{"n_layer": 16, "d_model": 160, "n_head": 2, "n_kv_head": 2, "head_dim": 64, "d_mlp": 960, "vocab_size": 6966, "activation": "squared_relu", "norm": "rmsnorm", "norm_place": "pre", "norm_eps": 1e-06, "positions": "rope", "rope_base": 10000.0, "rope_fraction": 0.5, "qk_norm": false, "attn_scale": 0.125, "bias": "none", "tie_embeddings": "early", "parallel_block": false, "extras": ["some layers without attention", "local attention windows", "gated attention", "exclusive self-attention", "short convolutions", "capped logits"], "init": "orth", "init_std_qkv": 0.0365, "init_std_o": 0.00721, "init_std_up": 0.0365, "init_std_down": 0.00263, "optimizer": "muon", "lr": 0.00635, "lr_mult_o": 0.761, "beta1": 0.95, "lr_head": 0.0185, "grad_clip": 2.0, "warmup_steps": 200, "schedule": "wsd", "decay_fraction": 0.881, "decay_shape": "linear", "final_lr_fraction": 0.1, "batch_tokens": [16384, 32768, 65536, 131072], "seq_len": 768, "doc_mask": true, "train_tokens": 206800000, "steps": 3972, "dataset": "wikipedia_en"}
Each number is 128 + 24 x the weight over its row's rms, rounded and kept within 0 to 255. Layers, rows and columns count from 0. The size above them is the row's rms in percent of the matrix's.

# layer 13 attention query, 128x160, rms 0.143, rows 103-127, columns 0-39
size [116 107 111 111 108 108 114 110 112 115 109 115 118 117 113 113 105 109 107 111 119 114 116 112 116]
[[143 119 142  78 180 135 128 133 136 173 112 131  92 116 129 111 106 120 101 166 104 103 175 153  94 147 146 181 100 130 120 113 122 136 120 162 142  77 106  69]
 [131 116 127 122 115 112 135 129 141 163 157 110 137 126 145 122 128 131  92 127 133 123 119 157 140 122 165  88  98  85 146 160 138 151 116 110 137 114  86 143]
 [ 83 137 121 137 163 111 133 115 166 155 165 103 139 101 121 123 113 105  80 179 150 144 174 139 144 119 136 125 142 104 149 122 116 143 120 143 130 125  86 143]
 [110 103 113 180  78 108 120  90 136 179 114 134 144 107 168  92 124 131 137 103 190 132 113 155  86 130 115  52  91 137 111 126 108 157 126 115 156 153 122  94]
 [151 120 149 136  75 123 112 136 133 133 124 128 138 117 145  95  89 112 129  96  91 174 124 170  99 137 128 158  92 108 118 128 152 123 124 121 167 122 126 117]
 [127 111 128 163  60 130 109 122 122 151 145  90 154 106  95 133 149  85 133 113 146 153 140 150 145 141 142 138 107 179 107 129 107 134 115  96 156 123  97  71]
 [120 147 119 121 116 150 158 135 181 134 137 182 126 145 143 124 134 129 139 120 104 168 121 131 140 129 152 124 126 149 134  92  93 147 108  87  88 163 104  85]
 [128 148 105 138  56 109 138 146 129 125 131 140 119 137 159 129 117 175 134 151 124 140  97 121 127 172 132 159 125 136 108 157 102 122 130 153 129 100 141 133]
 [188 108  90 128 139 155 161 144 143 138  91 113 129 144 122 138 125 173 173 150  92 168 102 138 132 108 114 105 124 117 132 113 120 104  98 179 105 145 137 170]
 [ 82 175 113 166  91 121 129 147 139 176 155 130 120 131 111 158 121 116 127 155 138 121 142 131 151 162 104 126 112 114 154 136  89 152 150 125 137 100  96 125]
 [139 124 141  79 127 123  95 136 127 105 139 154 138 141 136 133 108 157 161  57 184 147 135 103 112 106 109 139  78 115 128 122 107 152 102 111  91  96 152 142]
 [ 91 110 130 117  82 138 129 141 122 121 131 124 135 110 100 130 131 114 122 118 121 103 181  82 111 171 191 132 153 147 115 173 110 131 119 115 132 114 130 130]
 [118 157 117 134 114 126 138 126 119 116  90 132 122 112 131 136 129 135 137 128 139 160 121 158 143 163 147 163 130 117 152 124 135  81 157 148 134 143 157 169]
 [159 127 106 164 121 123 173 136  88 145  85 140 186 120 123 109 137 158 133 131 132 124 144 134 121 112 197 132 131 138 133 143 121  94 179  82 120 109  90 136]
 [107 128 176 109 133 142 108  82 110 127 105 112 133 115 135 106  98 151  74 109 101  92 127 171 131  92 138 105 117 127 126 145 155  97 110 182 120 166 127 143]
 [139 115 144 115 150 105  58  89 131 102  97  93 108 155 106 121 159 145 132  99 143 124 128 129 162 139 167 181 136 163 128 143 163 126 163 143 137 127 138 136]
 [177 125 134 135 105 124 102 134  96 166 142 120 100  83 112 115 102 146 149 139  99 124 149 121 152 108 186 126 100 160 126 121 136 122 115  79  86 103 174  99]
 [ 99 136 129 120 113 127 153  90 151 139  79 126  97 127 139 133 112 160 106 134 129 124 128 167 132 187 183 123 122 144 109 101 121  85 101 166  94 136 102 120]
 [ 98 129 137 123  87 172 117 151 149 137 126 174 137 146  77 130 130 131 107 136 181 117 112 147 153 136 144 153 140 138 153 189  48 123 164 130 161 104 108 106]
 [ 97 153 143 146 162 131 149 127 139 106 157 137 137 153 118 137 126  99 126 140 169 184 103  94  87 111 134 151 168 168  76 117 153 124 148 185 147 107 106 124]
 [109 162 130 138 147 130 130 136 117 130 156 111 158 113 127 126 154 157 114 152 114 107 102 132 135 163  94 127 107  91 134 124 138 121 113  78 155 129 145 126]
 [152 120  71  73 101 136 120 102 104 101 123 147 121 146 124 115 161  96 168 122 155 160 129 181 116 132 129  94 101 135 118 119  81 106 131 124 119 169 109 131]
 [152 134 156 111 107 149 137  98 144 138 146 129 135 118 135 132  77 128 120  97 159 193 125 108 113 150 141 123 131  94 156  80 125 142 158 107 112 153 125 128]
 [ 90 125 134 155 128 146 102 160 141 146 138 121 152 108 136 128 115 158  93 155 126 118 170  56 151 159 165 106 130 131 145  99 149 114 147 100 122 118 133 118]
 [113 154 135  76 151  94 127  89 133 122  93 113 136 166 106 158 140 127 126 187 173 128 109 141  90 130 147 153 118 112  94  81 101 117 104 130  97 110 165 116]]
# layer 13 attention key, 128x160, rms 0.142, rows 103-127, columns 0-39
size [112 105 112 110 105 106 119 111 105 109 115 115 122 112 114 113 100 106 110 112 116 107 109 112 111]
[[106  99 142 116 113 157 152 112 140 127  92 126 112 142 155 116 145 130  65 163 136 108 136 160 151 147 141 156  79 141 121 152 124 127 127 161 101 109  94  55]
 [123  80 140 100 152 144 106 133 167 122 132 102 150 127 140 125 116 136 114 119 137 110  82 100 143 149 130  94  72 101 141 108 137 143 123 121 126 137 149 139]
 [125 129 146 132 136 152 155 149 136 137  99 128 144 102 134 117 134 105 109 147 210 175 117  96 141 116 134 119 146 104 169 165 114 116 113  96 138  96  91 102]
 [116  90 128 122 123 126 124 131 119 168 134 156 112 109 105 122 129  77 130 143 132 124 133 115  95 138 160  10 131 128 143  95  86 139 103 102 120 135 128  60]
 [178 143 141 181  66 149 113 105 142 117  84 141 127 106 143  92 115 148 127 107  93 127 150 108 122 130 135 189  99 129 128 154 110 149 120 129 160 128 162 120]
 [105 157 174 127  60 144 113 126 108 120 134 121 121 120 158 186 135 139  97  98 131 169 109 120 129 134 101 128 121 164 123 109 102 140 111  73 133 126 132  69]
 [150 160 123 120 100 155 119 121 171 145 136 172 149 165 111 120 133 141 147  96 118 118 135 100 112 123 174 101 149 150 123 128  83 107 109  96 156 140 128  92]
 [162  99 104 158 133 144 119 147 132 114 130 178 112 140 100 124 112 138 118 117  83  95 121 149 147 136 139 143 106 163 109 144 109 120 143 148 129 103 169 176]
 [160 114  87 125 113 142 153 136 137 167 172 108 128 112 133 130 142 157 149 159 111 154 129 156 136 144 147 118 126 107 166 117 142 129 118 144 158 121  98 163]
 [ 94 147 115 127 146 120 110 136 172  99 134 155 144 135 131 158 134 100 139 103 162 140 108 113 160 151 103 102 102 136 124 110  96 171 159 144 109  84 146 145]
 [135 123 169 145  99 123 116 145 101  73 125 143  84 132 115  96 125 167 149  93 206 147 125 151 134 120 121 113 108 125 127 137 149 114  89 143 112  96 125 162]
 [119 133 134  78 154 117 172 100 136 125 108 133 103 105 143 142 135 131 129 117 121 110 128  94  87 121 190 130 134 141 112 118  93 100 119 118 129 141 155  95]
 [107 105 109 124 116 133 129 113  98 152 135 129 134 134 120 145 121  94 146 160 101 152  90 104 118 129 109 183  98 108 126 137 123 110 138 150 164 107 112 143]
 [127 129 127 111 158 160 111  98 155 127 123 178 126 103  94 128 138 156 158 143 166 114  72 117 133 152 173 105 122  96 187 115 107 102 125  88 112 156 130 151]
 [ 98 117 120 123 113  78 116  65 116 133 131 155  90 120 152 152  71 129 124 171  50 119 132 102 148  99 123 138 143 144 108 126 131 139 123 179  81 152 143 166]
 [138 121 117 152 129 135  95  87 125 131 119 131  94 121 148 135 149 150 146  82 123 133 131 146 144 125 129 139 106 121 108 158  86 168 207 167  94 164 117  84]
 [156 144 111 111 117 128 128 110  75 161 115 105 119 136 148 124  81 111 115 133 101 127 147  91 171  74 142 112 116 180  91 161 150 128 127  92  96 123 126 127]
 [139 101 111 136 153 136 115  69 139  96 126 110 142 115 103 141 119 111 137 168 115 147  85 108 130 100 139 103 161 111  81 133 131 133  78 163 116  94 120 148]
 [134 155 111  99 115 126 168 160 111 121 107 133 135 135 106 139 139 131 136 136 155 122 135 144 125 114 147 133 136 146 129 101 108 135 149 137 116 124 177 101]
 [153 124 112 146 127 146 141 170 162  97 129 121 118 137 144 135 129  94 131 108 167 140 112 137 130 132 115 107 173 124  52 128 114 124 162 155 116 129 122 136]
 [112 186 102 137 143 173 108 101 142 153 136 136 127 167 157 110 109 154 132 154 174 132  83 109 148 133 108 121 116 126 151 129 125 142 106 127 106 123 158 155]
 [137 120 128 108 110 134 119  78  88 125 135 160 119 154 130 129 163 138 117 142 153 141 118 140 112 216 211  92 155 119 108 121 129 109 107 107 127 110 120 124]
 [130 116 160 132 103 155 169 128 168 141 118 159 110 136 121 114  70 132 109 123 137 177 136 149 134 119 129 131 130 111 127 170 135 148 148 137 151 107 124 150]
 [104 133 146 141 154 152 127 184 124 133 127  76 163  82 131 185  96 155 139 150 129 108 133 127 181 100 127  84 113 114 112 128 109 109 115  93 127 134 133  96]
 [109 129 141  86 108 125 134 136 105 137 115 129 133  64 164 136 151 168 103 165 138 178 131 119  84 164 141 145 132 125 120 159 108 128 132 137 113 126 120  81]]
# layer 13 attention value, 128x160, rms 0.155, rows 64-120, columns 0-39
size [ 99 106 101  99 104 102 106 102 105 109 101 106 103 106 105 106 108  97 105 103 105 103 103 103 100 104 103 105 101 103 102 100 101  98 109 115 112  98 104 101 103  96 106  95 108 102 106 108  99 100 101 100 105 107 108 101  98]
[[107 127  92 108 153  82 112 119 144 109  85 164 186 152 138 117 175 156 127 126 134  97  96 117 114 105 137 140 184 141  93 138 154 130 124 103 135  91 142 101]
 [163 118 132 158 114 159 116 131 120 136 159  97 129 144 117 169 142 131 109 158 148 151 151 121 116 144 134 115 164 111 147 120 152 128 121 130 132 113 114 145]
 [125 100 141 129 143 186  96 102 109 122 129 122  91 151 104 114 136 176 155 138 128 133 132 126 114 125 148 133 106 109 105 119 153 125 149 154 156 108 125 136]
 [195 155  95 145 162 130 132 116 117 177 136 111 163 104  89 121 138 131 118 139  99 134 134 131 156 114 121 149 180 125 147 171  91 166 177 153 103 124 158 134]
 [140 159  94 142 127 102 135 141 124 176 133 114 151 158 113 148 123 151 123 135 127 146 161 130 147 162 166 137 174 119  72 118 147 116 120 104 156 145 156 102]
 [147 100 140 104 191 148  90 134 123 109 107  83 146 124 149 107  93 102  84 106 142  90 127 141  78 129 156 150 136 133 125 136 141 157 101 154 143 104 117 123]
 [125 121 147 151 103 141 155 115 194 163  88 156 130 145 165 146 113 114 137 128 103 116 136 186 113 178 172 138 128  84 149 107 153  94 130 116 113 111 123 125]
 [140 155 140 168  73 110 148 117 163 106 186 137 104  79  96 130 106 123 154 152 120 104 145  90  79 112  99 120 138 127 110 155 102 140 139 153 117 137 125 103]
 [125 142 110 144 110 139 121  67 113 123 120 131 117 169 101  65 132 102 110 146 123 138 124 110 151 134 138 151 141  95 128 160 106 138 144 125 152 166 146  88]
 [131 206 142 157 136 117 129  99 148 119  94 111 140 164  82 154 105  89 156 135 121 137 132  79 137 193 132 149  83 125 124 129 159 173 137 152 118 130 127 139]
 [101 153  88 128 175 132 140 143 144 120  64 158 145  79 110 109 148 122  90 157 141 113 140 175 122 120 111 119  96 139  80 141 160 158 141 113 137 121 104 105]
 [153 166  96 109  95 150 119  92 107 115 111 132 144 111  88 117 122 112 102  79 157 102 105 128 101 136 121 123 122 140 150 117 134 122 112 135 138 129  85 123]
 [108 133 169 114 162 178 115  97 127 111  91 140  92 131 119 146 115 150  87 114 132 150  87 106 120 118 130  75 159 129 157  90 128 167 117 148 112  88 107 131]
 [133 110 127 110 155 104 137 120 111 107 154  61 113 144 122  98 121 166 145 128 119 144 129  93 103 140  95 140 150 124 128 156 137 141 128 133 139 141  79 153]
 [113  98  80 152 133 146 155 110 130 124 131 140 141 121 140 137 156  73 114 110 104 131 188 123 144 122 105 140 115 152 131 136 104 113 139 154 132 122 162 118]
 [122 120 142 147 136 115 117 125  61 206 125 101 138  85  93 126  91 122 123 114 105  57 109 123 140 139 146 126  96 119 122 157 142 126 103 119  94 100 153 147]
 [126 110  79 143 162  66 167  81 181 157 152 187 116 112 102 162 104 119 108 129 121 121  84 124 184 155 166 154 142 130 124 130 126 124 170 117 126 154 128 120]
 [130 119 114 124 136 138 149 147 123 106 102  91 128 176 140 139 121 151 130 121 126 143 149 111 161 126 169 128 130 198 102 118 119 111 128 177 119 119 134 121]
 [136 158 127 122  50 102 201 111 141 119 132 175 149 156 104 152 119  77 143 123 163 138 125 105 101  93 146 132 172 152 134 106 155 119 169 127 113 147 119 106]
 [179 123 151 119  85 141 126 151 180 108 142  92 151 102 121 146 136 106 124  93 149 122 114 172 173 138 143 151 143 168  81  77 136 139 161 146 143 124 139 113]
 [ 79 100 120 138 100 129  97 134 146 115  94  84 145 156 165 132 149 126 119 109 140  93 152 139 108 103 128 131 158 132 174 133 133 118 137 151 113 132 109 132]
 [161 128 157 109 135  76 146 134  77 125 126 131 118 102 155 107 135 126 138 132 154 112 114 125 117 152 157 108  94 118 126 190 147  90 144 107  93  84 145 154]
 [129 114 127 139 142  99 129 129 164 156 141 126 124 130 122  87  97 135 132 157 213 111 135 111 117 125 142 135 143 163 168 106  91 118  95 121 146 168 141 127]
 [155 137 168 161 111 113 121  85 126 133 122 128  89 130 148  44 173 162 159 136 132 126 125 145 123 148 114 146 141 177 157 136 104 155 111 133 120 128 150 154]
 [110 125 119 117 107 156 113 124 131 111 150  74 178 112 126 132 114 162 135 106 124  96 107 129 122 125 162 141  95 127 137 114 145 106 182 150 120 130 119 163]
 [109 132 127  63 105 115 161 172 106 116 122 158 119 134 131 124 180 142  96 109 122 114 107 124 176 105 147 110 157 105 103 120 136 134  85 125 101 141 153 188]
 [104 111  85 131 135 181 120 154 112 144 143 146 138  97 126  76 133 118 160 146 126 156 114 151 127 152 145 162 138 116 151  89 115  74 175 124 115 149 162 131]
 [129 120 127 117 135 116 134 123 117  84 160 175 126 171 129 101 120 145 145 160 134 140 126 109 119 135 124 135 145 194 127 145  97 140 121 143 138  97 161 101]
 [115 150 137 115 189  94 141 141 131 117 117 157 166 126 148 125 124 147 148 132  95 148 123 121 128 106 145 124  81 104 121 120 134  75 113 157 119 175 153 119]
 [125 125  84 128 114 107 111 132 137  95 168 112 139 116 111 106 147 102 118 138 158 181 175 108 159 120  87 106 132 135 151  92 132 145 114 149 100 135 124 137]
 [ 85 123 169 121 132  82 147 105 162 141 137 133 131 122 142 123 149 126 125 102  94 136 102 146 106 135 133 127 102 110  91 123 151 113 105 119  97 104 115 129]
 [163 148 125 128 164 181 125 144  95 109 112 119 115 161 122 118 121 108 100 169 146 137 131 146 154  97  97 142 141 100 109  77 130  92 133 115  98 137 124 113]
 [170 114 137 119 120 134 122 150  83 105 151 104 114 149  99  84 132 167 135 127 153 145 154  79 135 136 161  99 132 130 145 127 109 135 133 151  99 142 142 147]
 [155 130 156 118 105 175 143 147 106 142 100 177  79 103 153 100 109 102 165 116 131 167 144 106 157 132 128 132 136 142 127 130 127  87 137 133 179 122 117 180]
 [114 122 124 135 159 161  72 139  94 115 117 120 123 153 101 145 164 111 159 110 136 118  87 105 167 158 124 167 154  98 167 174 139  95 145 126 160 105 160 104]
 [143 116 168 133 103 113 142 104  92  93 158  84 155 123 138 169 119 126 139 133  91 135 118 154 145  81 133 127 138 153 154 110 112 104 141 146 129 156 127 137]
 [136 127 111 116  87 149 124 132 102 105  67 119 120 139 153 183 133 143 165 166  83 116 143 122  97 159 136 154 170 101  95 122 126 150 117 125 152 146 112 128]
 [112  99 108  72 140 174 141 163 127 164 159 144 127 132 114 114  93 124 153 122  98 147 111 175 132 119 124 138 162 105 144 160 117 158 138  93  63 120 187 116]
 [ 88 136 138 193 150 155 135 137 108 139 160 120  86 103 155 150 171 160 142  86 157 128 140 130  97 139 140 152 141 135 160 131 126 129 139 109 112  80 126 146]
 [126  67 103  94 128 149 130 125 159 100 186 158 119  60 166 102 126 119 128 139 129 144  95 109 129 126 122 157  90 115  91 158 148  98  97 138 142 144 134 109]
 [134 114  88  95 123 110  71 138 120 156 124 130  97 127 154 109 111 111 156 112 148 129 174 165 157 145 135 109 123  97 119  99 142 137 136 121 121 111 104 148]
 [104 130 118 143 102 154 138 104 172 149 124 136 118 157 102 136 115 140 119 124 143 122  94 133 129 102 104 135 183 121  91 133 143 174  89 154 113 140 185 124]
 [ 80 122 129 140 122 150 114 125 196 129 144 130 114 140 142 136 190 123 174 155 206 123 122 110 132 159 148  88 151 116 152 131 134 112 120 134 145  81 158 135]
 [145 134 146 131 110 139 142 168 127 133 165 176 160 148 129 158 131 168  98 103 135 159 122 122  98 112 135 151 154 118 139 129 158 151 108 147 117  60 141 145]
 [120 166  59 114 146 135 133 105  51 140 118  84 121 113 118 164 146 146 131 107 122 144 124 119 119 141 142 100 119 123 124 114 152 186 114 144 177 139 129 161]
 [161 150 122 147 143 121 164  99 129 125 137 100 137 129  77 150  94 164 118  97 122 115 132 119 114 117 123 122 172 129 128 112 139  73 142 144 173 130 134 150]
 [ 95 139 148  88 164 115 169 157  96 128 124 154 109 113 181 141 136 135 132 134  95 135 111 134 126 121  91 111 116 109 115 153  91 103 150 120  85  99 131 127]
 [147 132 109 119 141 131 108 129 141 124 132 162 114 113 115 110 135 124 104 120 152 142 145 169  94 139 113 148 178 145 118 162 106 117 129  92 119 108 147 146]
 [127 186 113  69 127 119 126 143 116 150 120  96 167 135 146 128 150 120 151 131 131 112 132 140  67 138 108  62 155 131 135  90 134  83 166 142  80 143 113 160]
 [132  73 119 144  99 155 127 129 127 168 135 140 134 157 104 133 142 150 123 133 113 124 212 116 125  88 127 145  91 129 113 104 119  73 132 173 111 167 124 130]
 [136 145 130 152 112 111 104 160 132 132 112 108 136 122 125  78 134 108 149 148 138 185 128 156 138 120 146 126 137  97 142 130 154 129 137 101 150 143 132 123]
 [151 100 111 141 167 152 130 137 134 134 127 105 160 156 150 129 163 118 145 127 115  89 124  92 165 138 144 135 127 141 157  88 125 142 133 172 149  79 136 105]
 [120 118 133 142 145  99 120 163  61 170  83 110 114 112  88 117  98 105 115 131  98 128  75 147 100 138 137 132 103 172 134 122 140 140 131 119 123 129 108 137]
 [132 107 118 124  97  86 172 177  83 170 126 111 119 157 131 142 157 177 134 130  86 109  93  84 138 123 132 150 148 127 131 127 104 120 146 121 136 154 104 145]
 [131  98 115 128 111  71 119  92 109 103 154 127 141 183 162 125 132 137 176  74 120 132 123 128 130 116 120 173 107 132 102 113 124 159 135 110 135 114 120 128]
 [142 118 105 116 131 119  95 123 107 127 127 102 153 113 157 106  97  87 141 127 133 154 138  94 159 129 113 129 157 146 167  92 101 156 132 134  80  81 136  85]
 [ 93 108 137  96 143 145  79 177 141 101 120 120 147 113  90 148 136 130  80 125 121 135  85 145 137 168 173 110 117  96 165 124 119 159 139 140 118 155 147 115]]
# layer 13 attention output (transposed), 128x160, rms 0.142, rows 64-119, columns 0-39
size [ 97 106 102 105 100 101 106 103 103 104 104 107 103 107 109 109 116 101 107  99 102 109 102 100 108 105 103 106 106 107 104  94 106 103 110 107 109 101 102 101 108 100 106  97 108 100 113 111 102  96 106 101 110 108 113 101]
[[119 115 129  97 168  84 134  81 145  98  97  98 140 138 124 140 160 163  89 181 105  72 120 113  62 101 129 135 160 122 109 139  98 137 145 102 118 119 143 105]
 [ 89  87 115 134 122 126 128 124 132 113 137 137 133 140  76 158 147 148 126 190 121 134 166 179 139 187 101 124 180 127 128  79 122  87 107 113 104 145 110 206]
 [114 140 111 121 124 144 120 147 167 160 130  74  92 146 120 141 128 123 151 160 154 130 109 110 101 120 157 128 117 112 158 145 122 123 129 165 122 121 125 160]
 [184 114 124 115 120 126 140  92  70 158 106 129 139 123 138 110 131 125 121 126 133 164 140 104 161 127 147 160 119 127 131 151 131 135 135 170 148 175 110 141]
 [110 153 126 140 132  98 102  85 126 156 118 101 170 147 133 144 125 159 123 150 131 119 143 131 151 114 135 122 138 124 114 137 134 127 140 149 139 138 150 134]
 [107 118 129 101 150 151 101 124  92  88  99 111 125  97 121 129 159 144 159 120  93 156 149 143  96 111 106 153 129 155 140 123 112 150 116 135 123 121 108 145]
 [136 118 112 120  63 126 137 102 171 146 110 123 149 125 161 131  87 112  99 110 141 143 134 124 129 139 116 150 125 110 101 123 162 126 168 143 121 141 150 111]
 [153 120 100 161 150  68 143 135 140 139 122 152 142 103 112  92 128 127  87 126 145 103  84 132 104 137 136 116 155 122 128 157 104 130 113 146 134 100 105 110]
 [143 159  95 165 120 150 111 112  84  96 129 127 160 113 146 132 123 118 134 177 116 131 101 147 126 138 130 154 117  90 145 130 125 109 163  97 150 126 150 124]
 [153 180 125 135 137 133 131 150 154 113 102 136 134 149 112 129 150 114 111 117 118 169 129 139 116 151 174 131 122 146 113  98 152 134 119 127 108 119 109 113]
 [ 92 109 148 132 165 104 124 155 137 109 103 110 166 105 146 104 127 121 124 142 175 145 153 160  97 145  96 120  84 105 138  98 169 141 164 106 114 112 138  98]
 [183 115 137 104 108 147 130 151 119 131 110 134 131 136 134 179 146 110 142 119 105 116 132 137 119 146  95 116 120 110 121 103 148 114 136 138 105 158  98 132]
 [127 143 119 135 128 170 162 115 124 114 122 138  76 132 168  73  96 146 115 109 101  90 161 109  99 123 123 121 190 132 136 112 133 116 133 125  87  85 111 124]
 [100 155 175 129 122  70 114  93 146 107 128 114 143 166 134  94  93 147 153 132  81 131 142 107 109 146 128 154 142 133 115 108 140 103 124 130 129 100  99 138]
 [109 159 139 115 120 137 134 131 140  94 143 139 125 151 124 112 149  79 112 103  83 155 152 145 106 160 105 137 131 140 125 144  98 105 126 120 145 154 173 140]
 [170  80 125 111 155 130 125 122  94 155 123 146 118 119 118 118  86 122 112  98 110  69 146 148 167 124 124 136 101 108 155 119 148 114 119 145  85 131 164 172]
 [105 105 104 127 120 108 161 127 182 117 118 153 139 108 132 163 118 165 108 126 138 149 115 170 114 142 126 151 116 135 117 130 168 150 131  91 130 171 155 152]
 [124 139 168  85 103 125 132  92 112 123 116 146 165 129 129 144 136  85 140 141 146 156 144 126 115 100 108 114 135 148 137 130 132 135 133 156 175 130 124 149]
 [100 144 145 137  73  98 172 125 158  75 141 150 170 128 111 149 124 118 110 108 115 129 125 166  90 103 162 111 153 115 118 130 144 120 132 119 132  92 141 120]
 [167 133 132 107 165  94 101 135 131 145 142 117  90 120 152 147 118 125 121  94 159  70  95 154 144 117 137 132 119 138 130 142 147 162 100 123 144  91 140 126]
 [ 85 171  86 148 113  98 135 133 154 118 122 106 111 151 124 155 122 129 182 131 151  99 141 152 138 131 117 114 165 113 127 173 118 128 126 161 101 138 105 154]
 [156 140 168 105 117  95 149 114  49 100 152 134 127 128  83  85 144 116 115 119 141  77 118 112 137 147 134  83 137 108 119 157 133 119 117 116 108 106 104  90]
 [143  96 157 118 126 115 171 164 176 148 137 115 153  96  75  80  97 124 111 138 147 127 112 117 112 114 136 118  99 119 119 137  89 147 134 124 135 137 126 129]
 [150 144 176 143 118 111 153  78 150 178 159 105 138 126 148 130 157 141 130 141  72 130 128 116 133 129 106 135 130 134 156 135 132 166 106  93 123 171 134 101]
 [ 72 136 114 128 132 133 138 131 109 129 118  86 135 100 159 114 113 127 111 119 155  88 137 132 138 145 161 111 115 130 152 150 117 154 141 148 139  89  77 128]
 [ 92 122 174  83 150 144 154 112 129 104 183 192 104 131 141 100 164 104 107 118 117 113 130 139 168 138 118 145 125 128 137 145 132  98 156 136  87  92 129 141]
 [106 142 134 126 126 149 113 105 110 154 106 122 109 132  98 125 106 113 156 127 109 143 138 174 133 130 131 137 117 123 132 102 106  61 146 150 131 174 144 111]
 [130 127 117 171 119 116 128 134 152 105 164 157 134 125  96 128 148 173 120 118 100 134 142 144 157 122 113 108 105 122 158 140 138  94 145 139 108 109 123 106]
 [121 159 106 114 138  92 126 155 105 114  97 134 155 114 156 129 125 115 124 127 108 134 117 118 137 151 122 125 121 141  84 137 113  87 144  92 114 104 131 195]
 [160 138 124 143 165  93 157 155 126  97 160 119 141 150 140 124 145  93 140 146 124 148 155 129 147 124 122 117 105 138 135 109 143 150 135 111 141 137 133 118]
 [ 93 127 130  89 133 157 130 136 154 143 142 177 140 124  90 162 118 126 135 145 145 159 124 139 115 106 162 114 115  86 116  64 127 121 123 152 121 113  92 106]
 [142 106 152 145 178 141  85 139 105 139 125 145 109 142 110 121 125 123 125  95 153 113 144 158 143 144 103 118 164 115 121 116 158 106 138 132 151 104 107  74]
 [133 153 170 151 159 126 125 120  59 110 130 139 124 131 120  99  67 167 131 147 151 129 125 118 156 154 156 122 125 110 126 149 119 123 111 132 166 149 135 110]
 [164 154 143 117 153 217 156 149  50 129 137 119 135 104 120 142 114 117 137 148 143 146 134 147 128 131 117 145 110 148 103 153 156 126  83 103 104  86 110 141]
 [136  99 134 118 123 161  94 174  77 123 128 126 149 146 117 132 187 163 161 108 127 130 126 127 155 125 142 179 114 125 122 156  94 103 122 100 173 122 141 149]
 [143 163 128 109 126 169 142 128 124 128 194 123 165 129 122 159  88 154 135 131  92 137 156 104 106 143 145 134 146 113 124 144 150 134  90 112 148 131 139 100]
 [143 133 149 121 102 146 141 127 138  85  92 128 143 145 154 145 143 137 157 167 103 118 109 123 132 160 127 147 136  97 100 132 101 148 114 122 127 167  94 110]
 [104 130 164  91 157 160 122 166 106 135 137 153 133 140 123 134  94 140 133 105 141 141 122 102 167  68 125 146 159  99 124 130 129 150 127 125 110 129 163 104]
 [106 122 171 145 151 101 158 115 121 146 167 142  93 112 133  75 139 136 125 120 149 138 136 139 111 116 193 164 114 152 141 103 133 111 155 154 130 119 138 179]
 [115 107 126 142 125 161 131 108 137 130 179 118 113 120 115  98 122 128 100 146 112 154 153 120 128 120 115 139 158 108  97 159  85 103 105 115 143 122 100 124]
 [124 119  95 119 166  86  96 116 121 109 116  91 125 162 103 121 171 130 141 145 159 151 139 121 154 121 145 163 136 153 105 105 141 101 174 107 108 181 130 147]
 [104 142 137  94 128 172 109 106 202 142 128 145 128 183 106 122 155 180 141 149 150 124 138 105 105 133 103 110 144 139 114 107 117 204 142 166 109 102 169 130]
 [124 124 142 115  90 143  87 120 158 127 120 150 119 123 122 116 140 103 125 115 144 115 160 117 162 141 116 152 116 140 154 120  95 141 116 127 133  70 128 121]
 [123 119 123 157 159 172 141 141 132 107 136 109 160 115 120 137 124 119 158 106 112 122 126 138 114 103 139 156  97 135 149 118 167 133 124 164 104  66 103 123]
 [ 92 160 120 124 121 158 146 100  51 136  94 123  99 117 125 181 148 131  96  81 114 106 146 111 121 135 126 119 121 122 111 144  98 195 153 151 187 130  90 171]
 [144 125 158 121 134 106 185 106 155 137 124  93 124 129 120 130 129 159 105 101 135  97 151 123 136 152 121  81 134 152 124 105 122  95 101 145 195  90 166 137]
 [129 122 160 151 134 136 117 172 108  96 136 142 116 155 145  90 118 161 123 115 136 123 136 125  97 143 119 124 140 141 120 116 135 120 110 153 122  68  99  83]
 [153 151 132 149 117 151 127 109 116 115  91 123 160 135 114 152 127 143  77 104  79 109 154 142 146 102 110 150 172 173 145 130  92 133 116 146  94 111 146 116]
 [131 131 140 127 106 131 122 153 110 137 155  96 182 127 143 165 108 111 118  67 143 132 119 139  98 101  99 132 143 124 128 138  57 121 132 116  75 141 116 161]
 [172 168 130 157 122 118 143 104 152 150 121 146  97 121 127 162 125  97 176 113 136  73 111 104 114 129 114 126 132 137 126 116 126 127 187 131 167 161 156 137]
 [117 144  85 143 110 129 118 103 148 155 107 144 138 121 121 140 147 135 120 133 155 124 142 131 153 145 180 138 143 153 132 104 129 103 119 115 146 148 159 155]
 [ 94  92 120 179 165 127 101 116 127 139 126 112 110 194 172 135 153 125 119 116 152 127 131 136 151 134 131 141 123 113 170 128 118 119  68  93 147 114 170 142]
 [ 99 138 124 109 125 113 164 136  90 124 107 140 118 163 117 108 116 154 101 145 119 117  86 139 109 150 125 135  87 155 114 132 107 109 117 136 130  88 143 142]
 [137 105 113 130 116 107 140 100 109 153 136 150 133 137 118 137 123 138 114 128 125 132  93 129  98 150 106 130 116 119 178 140 148 155 132 140 123 100 130 130]
 [ 99 117 142  93  79  90 137 147 116 106 154 140 187 157 121 133 154 128 156  87 101 133 129 102 108 138 135  95  89 112 100 155 117 141 130 147 169 130 145  93]
 [162 139 135 136  99 128 100 106 102 128 138 163 144 115 104 134 115 114 136 112 106  99  80 115 109 161 146 141 148 106 107 117  90 118 113  94 125 115 164  84]]